{
  "d_model": 256,
  "n_kv_head": 1,
  "vocab_size": 3585,
  "activation": "swiglu",
  "parallel_block": false,
  "init_std_qkv": 0.0316,
  "init_std_down": 0.0,
  "warmup_steps": 200,
  "decay_fraction": 0.399,
  "final_lr_fraction": 0.0
}
Each number is 128 + 24 x the weight over its row's rms, rounded and kept within 0 to 255. Layers, rows and columns count from 0. Numbers have three digits each. The size before them is the row's rms in percent of the matrix's.

# q: layer 15 attention query, 256x256, rms 0.0572, rows 0-20,64-84,128-148,192-212, columns 128-255
# k: layer 15 attention key, 64x256, rms 0.0529, rows 0-20, columns 128-255
q0 041:150131167106126136142163082089115118175136127089117160164144144133109130118156096145093130119132125146156068130116161134083108152115141146130099149093149129125149092115085106141113118143109115131103136108105140158164168131160156129139173131138179153116089173132105136161117147139117084132116172110134115120124136107142120088108161114103128122147105099103128144118146132146103145107112
q64 186:124159116161089151178132075157113141097141169118121121145146138113148150100107122113134114129117132148116115139127153138131143122134089176123112187101130146102142134141148113131134160131136107135102140111136152118146112135161143146104129125096150140137147120114141120143094120147130121175112138130112133104159151154153130158104144097159150142108124143091127141114136136120103085150096
q128 042:080149127121122136145104120137152177127107181103123112114118118146113119091106129144122174135150154151131124079121130163110106136079155122132136156129131138112137126102092128167106110119110118103157124151105077081127155120130143157137128109135137153093166156093093101159127123108143135140121130161141097140191110100148091148150122115126152115151096143115104090146115114136102154151139
q192 095:146162119111106110145176105126067119151137114111102129179158144131171150097152122125082143153108146125136128132140160118101120158148154139130071175071134126134122122126100072142168149122137119144102133134121130112112098112123100112199153126117138115118123103140156099138117101130146144157124130083128162078100119142118144138083135137109109138103112135133069154148161138113112112146100
k0 098:138115134123108108188151086092123127065125161107145104102159133132156114091073142138146132140124144145118110116108139118114126129112141137117110167127133132073152130100152063098104110094119101159100125143147147120112107141105129154131111117111110171131095147046134122134117130121139128132167156125098116110168126112113116157154135147110108108132161182126134079155147121123108113161093
q1 056:097109124137156155129118119090137145101131164108134113113166160147138137135122133113164162103133123147114183112143116117184123087111122087144161121135085131151093128117148127082128143142154120102125098121174098109177137130112128146127144111156126158159106134148153140129133173132121095097154090121151079149135103086101144119138127109123148112152080116157149124160090130124132147147114
q65 107:146128124133090163130129112155107114091127162093173097113135099100143157135129166090165113085130132153122145125094119150168149130136103120131139130137098110083118203111163170083153120143156153104124102092154124118141142135141115143054106156109113147122140130136138136106110155111157122114137121156112099147160120101113116140136105163157089079125129141119141116110138147122105120154114
q129 058:145111093128092130120108097125067144117132122158105131077136106139123168168109120115152129124087123117182139117101133109101084111139159120151163125127139098108168098121123165131116151128143096137120141129144140165134131144085152087115122088146145143143158101185157131116118136125127151143156091122148121119166148140116145159180103123139152121094126156172124147142112113071138158091116
q193 103:147100180078100128129085133092117111107137155106179120143178110132106105086108156113150156123132110125125164111144109128126118084153145093074129072129129122102112155132158160080129167144153078139144107127145134100105141149124084134089136138100132145097105149125158104082089107117113110144161161115122077157167117078090103126153169146116112118152133107139170134138126156124117139143118
k1 083:120119134150132126097122158145174149156109089135081145124099142131139116142131131124124104112139118136106100131123099135114110111139168135154141124129106144124118131135090151146146159125147137125183125124070117138152152093145134102121143127127115118123108128157143144150156111129134109119107104119125151211101137117130174129124153089111186138132110143122127125115111160114127144037163
q2 070:101126162115147114123200092072128145098141136131115107078092115129122081119100088126155139128130112123107094136156089127141116160131165104139163190147125131159124120131086127140137117145097151108098124116152124149114137110107155114107150163119140159093156147142135123133103135135111108076103180138145120103156132058113115133117151087119109127128138125153151142128117174164130146112117
q66 114:131142110153133116147170093166131142120121148115156125127165104137097120102091137110143103129107105106142158125121130141144130120142149148162115158122146146142144126131115130131095147133153131145131171130145150164101129146150119151154119162092165151134115109124151113114107159118118132139113144115117132129148137105131147172132137099185148136088151159088148155131124107162105131142121
q130 070:111113170098178153141149077111104123107123120128119126102128114099142158118143167064129145192151107123142104102113120150141107100092161114175156122131112147138156098151063146135072107134099139171129149104166140155133143085099098096124111103117140129151146104101148144111130185131146102116138114109154103116157133079106138124186150158130138096134124161174150129121087124133164139128144
q194 106:139128154107141112155174081151115114135142098126155126138151136115131156090143146141137132127152154168145096118162142109110149114111154158119094198113103143122112133155105116130125141109122094151147102179142104120130107136174139123155137168139080122143086119105160151150118122122110134165124135130153140160061128148130153140116145148154090160137157129124083155101167119156140124120157
k2 068:068083126159111152145139113110160200137131160101110098136125116141150155113130121125148128081138114124163173104149185171147111128107115146111129156099118106129103092123085108091128111125157118122157107102182115129145144152153102138154145102113097067184153193093126113114134121112105101100142134133087107123142160130096121108085097095120156088088092160143117122141115167116116107116108
q3 065:151118108175166163128163166143141126123080136176151112112145140138146135141131131131153139115116186107113157126153146090169145140190110164121127123135100120130113112183164115129114142154137116130165147161158108118104108160112169146129118088136102130116160137127125165136122136112119169143120129127149129104095104153083169205149126100148112150105120165104079124131120110093116116118137
q67 110:125099132157134169065115157084151145121116121143144083091082134142146111155138098120139136130097159088118127146099092143155133090145121118122135132136165077161125149159136147133118146161160160134153134119116113177099126132137157117114143141113143099121127132147102151127132109101133185135141115103168108106089089136077117150161131151152111138110161124161142144164113116152125144120137
q131 062:135131097156110123120183137121109125153101104182121140120149169141143179129158163132159132144138132133169136163125137142162110101176073127100113125095109116124108155176162130139161073122161114127125138150144134133103087152145154130111126136149122108125146112110165137153155118123116161130137124145152163162124145156144136147075106175140168124116135147134164162110164134094144142144103
q195 123:158120138142117126130131162118146136127116113118147152084116157143097099186123117128162108100080095111097122137084115149136134110138075141108152116145136109144124147154168170131125108136142135147163104093129111157154135164131142101064081124093136154129130157137139185145129128128117172133139137139136112139117113099070120136180120108169133159107126130150164124122081147117111141113176
k3 083:124163082173115131113151138156131092146094134156145118135122182163096125138091119169133128109128144132127176088136122128152126122139152145136104087163120154148109147174110124124148099104121135074131115094112129148166147104121117121137123168114147079145150118150116169112143163148093092137137124105112109128114174146097102138073086101142121144139137122107126174119117115128108122093136
q4 073:116135147127102123143147093114119131109138145106128124122129129119166132174104133098075120134109119081119100125135139142109163106102154075145162126139100126091105123077092118114136160133159117153087104087120154166128163107119134138124103118126112119099117096094106091135129167128139096107138114128083082097121123100145118115144099155101083074139121127169123114148158090153122116136093
q68 112:149150146121114101150137133133188144112134143084162126146158135145106109156100166132165100123113093176107098130139160103126128107110123125098098103109141151119119135100116110149127129152164098161115130111124072130124157128145140127120127128089129127148134142109094084162136149139118088131141111085094116112146120114142139106106136130106112104094101146112137105107178146124128130166108
q132 062:143113183126143118110100126126137117118149128116128152095117142165116122131104122152153153138117135136159167099070172129134138117110159120166159108176116139178139090111070124165097119132113140161112122125091163134184139112127118113137153123130158080153114141164124136118070146109171098131133102093137116096159128115106114108196124133088094107085127151142133138090143148120129161144154
q196 101:142167139129107117125137104125142158083159143142132130097161134113158136068148103125123136121123152086162114152160139140122109130099155150140139123136106180140100090082132128123116119133089140130110141112135158151150167137087094178149117170111123145128131118100101109106081113124156087133127128159123146130128130129138114125129136172110118120133089105136141091114132132083138143155092
k4 086:115144129141117122173117144104123141115110111137150118125128142108125149129134157099132120137139105162122134114154126143133108113149175059132104122116104157101125113144151157127122165117150087098146107124125114100124089134131106177137118126092129129139104102119149142110120143132124178107144084152088099146168116101112129157109122139083175135135181157081159129144134166121117134136140
q5 069:128101171153147120135120149131109123130111115104144105073170158145095107182110149110131128138144111107117151096088106138214112089132120088111168104141109149115102118131131149120182148107123121166143105127165165140119148162109099132133109108116132127156105157143136145133139158118096122113162071134153117138127129114162140164121112108127080108113134164152166080107132105132145144107103
q69 092:123136164118102121158125141151098113066131145152159133136147151154101111140154101099155108133138115139151123122075144118145127101100122099109155129107094131115171129093158133131129122133133135157164096141140095149120146119100103137107118182138171167132123157130139122132148161118152102147135145126142156121113171111101147181146152099106124095104063140145111086116150193116133110114111
q133 058:129075141089112108098159098101105137107153122148106124148158154165157153104142132131132144094134098127155158143092122117155121096155162119134127100089118142139090089190131104132111138123101105152144132106125145136136127160121122139103127116178128125168096178172126132118135135129103136146146098117131125145180115137149130144112088136134117102115129102145130140152159125129167132112145
q197 098:163150150093147157141097126143098132088110115089170144105111083126085103149097107158161144108108120158105132115053123108137119108133104102115124099105145117086116154125149166120092164166123159160092129120149136132093123120120122158119128147117127159140105112119147103153152132142119118139103111158055105142136133114149092147166093126111136115131094128122142082152125119123130184097080
k5 082:135112162147110132158109151116176137159099113117191148128155146151140153107142212133140110127141148146138175150170109090157133130120113145184144147162084103098115169126092118120142120154118153109087155112086064137098122145105132089132113159137116124087165133147115127133142105135154101150117112151123139143123164138067115169130143182111141141112135119148138156109129147112155145148151
q6 091:138136129131117170116109171138122106147095149127093134132130153131163124163131130133128159105104137139174125115172096156121147110140084124077129103157144158154130107186119171141117120133120149081138115130124115154142064127149133154130099102153100129166149126136157151157142132127129170131133109146192136152165135163111109151115075074129102153109129123110122144116111099096080117110134
q70 101:130174097124126132073111144120103079138086111144114097121102099163105111138148106122115122131130129127114111136108150143105167097143109134129149110116123162140134129128103113144114189150094129094133140111107067170115155122160125112110168144165139131105184118136121144128116115143132132084114097116153137168071127183111132090127114128130125148114112121130091124121125103128139116135122
q134 080:141104086122121111105102128115103140090120084172132112149132109147103118149164127167164098082146151122149136126120109136134147130137090090114133148108168120172146152197128140116134127140155112142180123138149092163155115126148122134110115145119092164156142159138104102166123131104144163116090089154184171135077153145087156124113139088170147126150174091095137152120143092109091145112120
q198 100:133111090149134162079147156114160119144123117140138115137078128129120113101155100112135138159136150144117119154141124149118116118128113092093129140102162138136106116093143145149151156135155138131146151137103093092106106106098151091119176126137136111169144122125113115096095126143148139142109097141116143150090165157168172123113144128155143184104123161152124174147092093125131090123139
k6 090:088119094115120161130138161133142139164166130168107153128117101147124142178091087134094145158099082139114122132104100167156126138141146133134127157123087122155114091130149153123133163120115099127104118105137141142142151078112131162119172095136130109139202134111102131183132107137102116176114120131088101163091130114165119121110136112111103148170160106109102137134114119140136110092099
q7 104:088080118121125137111113115113130135128176140163115116102155129120136101141150132139128172150106122098145120092099119133106146125152159147162114130127125145116115126149121154127155143144152127142107172080123149124142144128118102109108120160140158120137143112089107142137128145119125146142136143047151185088108098134155140154135205109107125091160110103149094162153095145104135122131127
q71 100:097090103115133125176153113151135131116112151142095144111118116132174122111137105128114121157133126120117140118176147111137082136118137090126125133139130122173186107151160095122117115100115086101133125127104088141148088133140141122107131123120116106103123129103124130132150148132143134147154137142152169094107118121189138119141096142102111111136179164142143154127144161094135097115138
q135 084:147157131134109117144101132145096129111163108152106156148138136127159158122140142103114141143118107122115090160152137118144112122131081116136160165106122094097131108158156118152176102126119177132130140172119090121125117109121137153111130123152133117151115177141134141166149127124093145137069105148133128144111136132117149132120114125174115150130075108112152086146112188138131158106175
q199 102:166122150153093110147124087140153136091147144101110177121101139093134130132133160146094101121128107115119098101112126206144122113154131189127136146150129163138141149113121178125091119129131141116168113075132118125153113095111135085089118125141142143169137133119122133089102137168102120139130113161069101114119068111171145138100172115156160135092154131123117133146130114103115122087158
k7 098:107128066157133113122139140158150147104116145119118102164134153094108137155136135140142082134065104154108107125113116139154105128136123143111147108111104163110150126146118150133110119134149146097191150113133168143152153155143157096163158138143130070125143113114151149148096113159084139095103117099089121155128126185117101116124105139147130164141150119142163155137135124147127096126139
q8 090:123109187075120121096106128116168100166148128125159131118112134096120154159141132121101126145132163107088107141089106154111165131153119114090119133140127121136123130202138111132098168125153112138134129131151098113122100126148123132093056139087136112108129133117131118113094117172138133149128101155137095109137107161122097156131123121144077109146130171081148157129107125104122117140145
q72 095:150167110141142143082109158153171122161125100146132147128097125172134173130175134153089107134142118095126078106123137109154096129118100135120137155130139129150153091116094173175142144111127120081097149115180111122112133143144104106157126194134144131109134131143101117112159120150110118120132171129154111082144115124167111124123146133097110134181133135117113131125102090140115134137131
q136 087:090140089129144135099145130171139094160134101144088153165084070119118146091128094101156152103130148169138129113160142112115091158141069085084114136094122166098111146145151148117139104143179135104144116096161089149120118149163126147139169117143120069114153095160147145154094129127150146117116105107146125167144167159157124165124116103132131141136162108115112158094113145100124122121124
q200 104:077083143136128134098101130146131147158111131127115190113061135170109171151140122087124128157144155132094077115099123151149105154117135116148123128149176133135176137109122112141159156141105134090085105112121100128149133154132135149124080121098164082123137084151089114127141086136103163147132145099113097119160094106130087096141113147147114103104133138108128102117107151109162162147174
k8 087:181149100104100157136138127148147142127133132154148138137135125140095073151109096109164107127094158101176127134111107130161099142110100139101130111157129147123112128170116154140127135163114084093156133106105151106126128124117115096151168153157085117135160128170132139126175130092108171162085116118122161110094135146094140154147126128151164159148086113140126123111122097179119098089125
q9 092:116159133139105109115142091119128117090100151086146113127139108142103104126111082145127164149135098114152138123079175090144117155116111114157158127102119116118114111137133137118125097098138119119134108086166144139131149113140159146135109127134103133132093160122177145191130143130138112116133137136152146101164142095076087138125106114143124119111081113151148080147143133115138132096116
q73 113:117173120140150135176121095138127117087130130088133141128175115142129122095107121130191113138123107115136160140134179119121104110102113163108142143131130142079125174152133094115094090103134121105119148070116176140108121142123145152136108105128122158141102154085153104150138160119120150160129122165109143147145128126096135147116112118117133129152136149145129112120151146116095146155086
q137 077:125143129138125155132114095128120113125150120114129158124132144151123149122121140101096078115111109086121130115104148102156109129117078132138127161122141121156121096093118141114153151126120137163072102082146124181125185155100116129112120114085129126099113135132135141134141099122097085126190134140157173108159121111118080130149137095146160131163141166151070135128162129093082075140133
q201 094:114145143146117096167110104149157164104078147116146125091206127105119118113084166120130126083128121114124165135107102102142142135079123148136131116116098174132111152105153121113109134129093112130121107096132179176115135115103141173147126153111084103090073140109151124120141148126142136163119157146140137148136108126118139181124137129111129134090091093147150107116150124106134152137086
k9 093:088138169127104131119071106104126121148143141159126090137159126080117092115088144148137130159144120085132142142215137149117155114110126092122113097165107108154105154085132141118111130136157162096109170179146069085126163135143081147096138098101120117176174131136156111115140135142146129154186128123122081125142129118149130113135141149158166152113111106170125113075127131117106119156129
q10 095:103145148129124129138129111128118114130112112118109094112096186126113140166114106116116135131104068115148143150153104153133119140139108078161100116131138083171139118111124140142191125131085110111105147150109129139122144168123146175188135191111156139115159146115087120128144112141137105106150083133096145146121154084095166133123131121109141139136170125130106123122179095146178129124106
q74 100:166185131138105100149141119141136111111134152089127106123146177116103173128091097160167100125174159134169155099147125132119128142151100144108132140120119136110111142119150155086116119089137134110088172143121131141137182117135115106103106137130134122124119161104115094129143163144166126100130170136103141131139148128125203085150106143154144108127099133183134130105154131096106124143124
q138 072:100157107187118112155188126107121136133123148120092102112144128097137159128130136101146155155071080095081146140139095130136129169163129130097162129164123118153146097103116122099110120093145104096094169155124129125181125108132133147138125102128129134146152137091089121096153147102158103156164141107106143112120174110114170105168137103128128107108125156132131148149164103129168098155137
q202 100:135144124117133098128124079127106134118096109131137086171138108136101129124101095128161097144095096114137148105088169082138142145146140124125122104111140124057085130072159124103119097092082153140152095114093144145087147117106147171125107141127105165104120173093113118138127172114112125125130116151112170151156161160108163151117156148126104101084149179134151137156118142119103123139121
k10 089:146102143107097096126098132099149169147121136091146148140149099104163123110101137103120102121104152158148145143136182157156104090105123103117139144151107131120119129139074142119158154116159121163148105126149137121129120083140138132139158098101072135134131154132121152127142097156153144149120115159133138155123099171100100093123135108132090114154108116093095080137148143103153136121152
q11 102:112098120105117109101128192143158155141114136183122158135104104115136149122146141108075182139123116148111136133114107173092126158137119132135103144109123137135120117180136161097173112154174119097125166111076105102128126078116113096117126118131105100141112110120113126159131138131116111128126106111152087156125102092161116165078139112159143109127121145132083127145067125161143120117111
q75 103:115097111174129106073118184130135111156129089154142136139110124136140137140141133131109150133144172154128128124135123146095141098180174094092134117155127156142108108147125135120167144136159142093139109133121056133108108140113098111125104107112103132112095104123114135156129091090094156105102134120135152090134112128131160134117149126104111110147102094148123117176091114140094110124139
q139 086:125160080110134143130136148142144115116131109181106176116110132087136137067147131166081178150101097155134133138118111114102136186143123141125113144106117091118132129152142112109133072120151131082105165148085093115123113043098130132129134093136109086140166157131125140170116159118143106127100079139129124134086138147130133167108109114144127113117151154110087154164114133127134125114108
q203 110:140116129154112123079113159144162138148140095136108120130085150099172166147169133089112138153112137145123115180123101144103110122150132115101151143151135106151131121160160146116162189109121121089097140127148135103114133162115104094084108141135096128147150112105090123133092104124075159104156120156096100125162098142171137125142115163119115108134122121118148098119083124094119159172162
k11 091:099140084060124150109127134103088137101120110150089129122080143162133153156148069138145111131098113164104092073137121093108147098129125177147124121100174147105152116115129097196127101163150141122107121114075143115145140074161158129132122134123158111128164133174129159115135111152114122131108099089140127130111115137122109111143121140113131171130143109140133152109102170129113097108177
q12 097:132112129131144113133129121125140167138148169118131144111137144158147149121152120138135100113137125105138109106135146109151100112132140088108143113127144121134133077116084129154135141144072116150111088136114123113147145160120124143140157155125167170129111099091147135089086135129116153132168122150096145101171105111153140071135145126134155093107121157102110107113095142146120136140145
q76 091:155131145108149153152097141132147130122109114162124131181119105125140120068081173139131165092107127082127163140133130117133145105134121092178144110133104159159139152095129126114152093156113128134121151155153151077130121099154133122131139143134164146122114123150109118114122135133128067131151136199117163095158157123096106122115099151131168151149124137101176093123157146150116117091149
q140 096:094121146157114162112113139098040101157121106113116109145154165097130120167125153178106092093149173103143171107153128095140144101148139128131084119176108120160119121114087071151107153125145131112127164122128142121119115156076130153123123127119144180104067120135123117126164102114121151145144100107090161112137134150122120112173135124101130100115152150126123134107151152149095089128126
q204 096:119119148106149140165095126142093124129112139084173069134150134142158104107162114090149071112106076135144188107144154109126084096126164123123154116126162132114146147112152102143136120169159098137114153144154147132115113140130125135113087145152167176122105135082099123086135147135095125099144105155083181092151113090103157129119100114103155139119150141153148117131135130120149149143100
k12 094:152110138118149135110144154144094112092131109120107149098157134124113117125086125126109181131141084118176137116172136106122148123126149112126158113145139150116135142114162157196124174094084111098143146138187118175103136102150139190148121139104123137156118145110117154139129142170142132115170113152143159144139142134158113146122106117105147137102123127141146105108141091142178163116121
q13 108:122122130118116127152120127158109165111088182137166119150166167104104111139135121097119120105158143127107157106144106109147130102143082174138102130123125145123167168157133080088132087108114122132131128046140117133196154182135147148137164176118155130121124144137180149124127107146113168106118123113140103130121124099078135149101121127145123157125139127123126121102108119144167139100106
q77 104:138162098130132119163134128133103113128094135105164093152120117125148111112127106119139120084149095106152120092107092154133123143147096120141133135105117118142110152147142141167143134119079125136133131115120126128117124126099212134141164153101152121142106116121117139156133153113147128155144101100091148164107165138116130072140149064145144104128141158159115127071136139142128122119125
q141 098:134114146162126145132125130115173133116111130136128118082123112160133137155129093141159101116104146150133105119082104120100081116147108104133120114159103136142153143169088093125102101102185080152128092112132124121147177117173104145162124165132105109114081120123176115136139123129148132140153105110108123113103097155085115151126134119060119154139095118105085109098135109122067132162120
q205 102:115141128113142179111101109153139110152116147109162116109093172119169092167110098092178184132116112137142169139106157157122133121123118113114126129122123126122119142143156112172123115108127130137126118131110147146142123099136101150138176126105136131105100162126145134138126134145160105126123161092118109136133124108105087168114104113127151172145115122161092135103182144120146106054113
k13 093:131164146130107133097148119099108136162116177137117113111106104146137134087155110149132143162133120176116139124126143130116106176128136130135093118166132104149117133138118124143083125141134118094149181089142089119130142094139107147143098111132149116109106083115142153125137172108130091110146128127164106142119076145089120129143090126107106130170132108146137116124051168162125168124100
q14 104:133127108116115094109142161137140162141131157146137185100106159098108140144132127079074151139173145140147094135127114100109116152103134113122067128156147172117118079124122136084151129139083094113106128126120131104150138095126119112134136121117117122122123113134101113152086134111100125165114073114124105136129066106151155109144108133122103118143136144102126104138092132144119162140131
q78 094:131110117121141147107119114154107100134106091115113129153091138143169121136157098097109174121139166114124071125110155128116147149134143120156129145106087157102139100136148098126088124133141152099127120092128129144134167146117109099135129168115136106155129122147166148157107138069079139141135102112118122166098117097139098126157091117125174139123128091122097113099164157122146146107149
q142 098:118177091097107119141123138144142148077132152143121143101084095141127127080133123172106126108167154168148137101096142111136138084117133116110072180089150137112147110115125151124116124127179131133131084128116117112111148131117110162115118129076104119119120139143152103113093124116104122137136127094146084134124122112096142145140100138109146152143153085147137119158126156128128159112118
q206 092:131109147140126163088109152122139125128114160148157129112151093142091144137130161116118089133143115122111101180120105144095125139161123115155115150155138143115117105131146106103178165127116123133105134109144074142142120141103125140183151130128127106047151112166108104116125141139132070181128093122148137139108087130129126106109110137137127151152144115133145133134160123139118126138128
k14 099:124144087115115150123142090131125099158148144149145137125122134092109117133123144161107080129163125113132120151125109136152114136175135139122120127104096164092130138198112132162131131144115137102155126144060134137126078132148141095134127127181154138117121114130112145121177123154094129149103124100119118160128135140138107171154157111117114147162131155128110178153105108113123131112148
q15 113:138123152124142114119112123132121121099134111084150117110100132136133101167094138125173112103098154128133122090127169090119140101104133071110122104104120098138105150155101098125147118100092124168164111080106143147114118116158105142139121106143110149070135124140146122158105138128134129116163110151106140156177127117101066102146135096119084167100134094102153073136162170099090132141103
q79 095:154128170119145114149117097146085144135140121089160166109127118149119066109087141075134119148136123095117117128105128125132143167099149106112087168130103131145142121133149106106115123124147118180133124097102143129101108105122106100091111160103115112162115165119157135147092152124147102164142097163149124137142137153113126169136125144091083111087113127142104135142157123166122157148131
q143 098:130116156117116127117129145123109133139122192087140143124144170157168123137122130121171138135122159089117100159133129118148135108098108141149133083119119137139112103124093100116135124163102134179139122126103127096129149157112114132149147170094121101097101119151122109112129108118117145116127088087129128120147118092103120119132135121128129163146155126117148121111137170124154154138133
q207 101:138113156135106122154166118122106117100092124123126123107120109155139096120058113119133171182126131137121127124158115095139155129133122107125145135154084135106163134134144128069090162133123121160096134138160148142117143107115118104117139159102090132108155145106147109117145157163160104134146087148113095154142161166115156146109165147115118114081129140138129171089141120112105124138138
k15 092:158106131168128154099132132080128134136131091125105122161138134100141114103141159125121125136126118152131141128163129147088118157103147127094152125164152162143140113079115175159120123147100148117123134139159114117096117173165119152094161121075156104146117168095129108094092158159107085125158171127125142110102160098137139095088129140159148141120131160106112130092147104123122123153124
q16 105:114102112127163131176126109133121124144161121091095141127145133140155104106134208129128108093104106131149137126128111093142109138114093149147158156141131159143137102108119152113132110116110136194110137081142108129124128135136127177135127112119141095151116166087127090141146137110096148119111149132152141116153108121131119088163143109158155140111167146123122161131130162157166133110154
q80 103:143112147116133121156126090090150123109157143091147121134172145122112133092059139106157123140121131167107136084144123141152153133095153130126111137162138140077132107138142101115131119114110104175105156105130171080140129097146090150101122131104136154090115133123166118149142144121156108165148180145142160119165123107105143139157139109136170125127092132118160145117124146111070119143145
q144 095:159118110124152145179102151177124115096127107126118112135168140160153103135112132136153133084114124164196140071125118079152086097102121104119134157107106185124139133120090090142123137139123128160113141117121132146139131121157135160133081121116124144112132139086113141143102128148073139086132108122098148124122159088113108100145098160152150094147111132109119088095115142134129135072142
q208 094:130118138145101117176158102140128143108132117123115144140110132127152059109114144145161142130108126123147163126134146120107122118138111114149130120111086152110133123154144148104120088147136111136124138126166179127129088128157058103115141110126102136119125141119162142188109167149155108103141117134102172152177105119098162127173101130134127101135109116139151113172120153152146137112152
k16 098:138171164148062127148133136144078156086120175114124092129157106130125143072169142113145135116108104093111137113160120098179090125094137131118160119124129110081099142088112146104145107139169148101120118138133098142110126143111130123096128136108127147093122163148157082098106124137146122149144106123116173147120111132113124131153171126146103129135125100115147085138152096132144151121114
q17 117:164128191102144056153133085147097108105119098121142136118103134121149160123144099129121140133110062106086152124113152144096127076129140081141141144107145129130100150130074076096138124135115128122135094104161125114077145140119134138094117146151147157090147113105142160144090122116129142126136085135179120131111147108093126112113123146123126122115090084132097145136142132130151144115077
q81 095:098103140125129087137145089164127163100134098140143092136152147165142169147111139169117132157124124094130145152132116126118128131116105116119162128073089133111142114127175142175107164117123123125124146139133125108116136073125112121107132121117158099108114085123144108138105145128119129159144141152161100154166125135136175133108104148145167134102085073121118139105121108098103083095068
q145 110:159103180095126105127164110144125105140165119116151086117116130146119127142149121136118061136151075182134141122101154162107152091112147118132097161127143115132096143169091089120164144107084100191170127104134094151141127143112154092092169113158141156125167091129117163125087124158117136134105153149147121101122137121129126085107121160101108092118106120099122106133156128163100122147064
q209 096:133102133152167132158190078098091145128141122104150135134061135108112129141139143141101154118118157116141111127107099125136129100105046167126165098092115114119140146109132142098115116108170117149157118100152133104163107136132127117146146146072117165111122117100159091116126114127111113133164133128119099111180078146127148136141142118129128093090143173138169146110075158120116099157129
k17 095:128127106053113142089122140140093142181157136157114080143113118112113099107144147136177179129135117173141169121138123125130135153135153134094099178136153167131175137123122162138124137159133156146117109186124139123101123142109135077137142093133110113117137105125082124107143123119173125107139125143127144134102137120160130127127130152165149134103139132123130113125131173147064154194164
q18 119:128110135144126090129137128137137133082114138107134154125099105129138108132160100132063143155183142106123094146110112141145131117150121149174144146137140163125109112101128140084166140136165104131102089116174102104157121102151122093100146127176164119126158127128121139099094131141126119062132175132140138137116119159144142132092155132143144146126151126116139159171133100128095101119130
q82 089:112135160123141118098133110138142124122105068174114097088108106124146135163159109141095145130128106121089101113147123187148120145165171108130113138144142129140125131164134159146151096122101158165140134139135092109124116111105121123087120136138114144116112145144124092126104161111135116104129136118114133098144135156165121158130122147136138125143125133098124153171102096108138133118121
q146 109:129158143129120088121109146113139140081121130132119115148090101091122122121157116121126107156167150091137141122094112158118124106143081179102155123126139095127136129114144101117118169104151142070129069110141114144122083122109124084123139139141145130146131151122143126154070150105162120134140140132111066140128131138108141152109106140106085111106161071158107148166151082085153120114156
q210 088:116132114147136100134110127125150184103134118128168120092128114117142176109167137137158107152144168090077113181120119110163114102149109119122123127134066136102146118145152135136117135104140140110149107115135110168145135177115132146124139124127139184152155120108119151107138144105113101134104171087135134088131102135144162143127091160149086079143123152092109147126097140106149108133136
k18 111:112117128130118154126095133108141129158161132094117124133115127108130150156142121119119143166096107125112112151103094134130146104166102145115122147130119113123110169097109153123146103128129137144120087164112119130115104148130140053139100125147105160149122141159115164118117131142180092089115166125149166113119113136158132069128169117121116119143128150093139144133097120138120153139147
q19 108:146086197145129131145125105091141142100136127116163116137188128133166103127136150096134112108149133093117077121112134137111121087115118144145158124192110124137087172119096126063130090113124084138086114127109138104115161142090120106127084166100131118161112145123128140115087136160152106138169115122108144141177125161116111156103137173143101087120112155122144131120168134117099056125116
q83 093:171121157147174089120102104131132113099111121139121102134128164115157132166103157136140122058119105129157101118142138138119137141120088116123120141134155079139103134121116107188068138138128107138158107135094140121095153126107132149143132101124118135081142121129092132153123114100116117116151134131108141107152134160128127155173112206118097118080127159142163135133115080107125117105161
q147 106:165123139137089164123113117162129120131136104111129120158152198139100112102111102122141136134139102137165118149134103159138145118120095126131158128166142119104160145089154161072143134127132098123125099169124102111084100173112141063148133174057128139104124138162128137078085124147157142147128122159124121165168123115103084123120141126142113144154098119109091136101141137104144094096145
q211 093:118100148152117131145111121149138130112145161139122135124129109101133062138142161104127106172117117177144151124154101117108125120080106154108107125156127141108109151110129146090176121085154046183132111141182155122135145122154122134103175188081144129129091135084116149123136181129146123157116141141095141143162126137121132060108088109160114117148156139135147142130094152116127071114105
k19 100:078124121140128140145116128142138126103127108115146140169147134128105180122095152120191161109093154119080121170123141106132141120100139149096121098157158129070135106159136156140126126120110138113105151103143142140195106129123073096137094148141083129164120154159152135142110111092123124147135134148144169143098170107130107186130158160066120147175108120146102120123144110117119111203143
q20 113:076088136134120131139097096149110100158154143161143094178129098081137100109151164132113143116089074095114141128095110124155175139182124100129112145122111116091093140142113154089106139139117149121124107176133113111102110068068157125163152135175138151108110139144105133094132141138155157136118126156151175144103156129162107144145153153128121124110106151150127120136129128103144079132135
q84 082:100106116118119136098109097151132122099160105114119187140155140133086123103117157151122153142142116150130111127111190165139146115110153126106106104135126151161161142106096118110162104130115162108136114170149104167130114078119161135134152175152124093122126142122119102077141138093143140119142129134150113161152100092129099087114152167171190133122110137156120168123124139132128130096127
q148 112:086108144094127123127088112084113123116115112170116076158128107127101120116147158135129140101101094138113122136114120099157147131154159079140117137115150184094102166106120153128085137141119110121120089144103137133111146090106136124145110114136120157131171115135104140124144140092181127118087117126148164137099098133144094117166147134106161073110098155120142107144167142123106086158114
q212 090:141124111134093135143133123152156140126122159110167115178178106119120081090135143154146154108148122131143142109090118128180134191115140095145119099112111137110156113145146124091134116155120127131117145135133105123135142048131111092163164155098122111148142138128107132150129103147109177136133159162160136130142171097163144120098156108093167143159074141146127179103126141141159152129123
k20 119:158119140113126130151150081119166114122150140114118123119126090166161130113101123126166143141122121110100163146136161124113130178133162071144139140134135091083108154060120138111145109149123142146135118149189133148132112153140107140091144127146164112130149131130138146128102086141190103128112177145159162158115143083108098140128168128120166094075120172138123102145150119123121086094142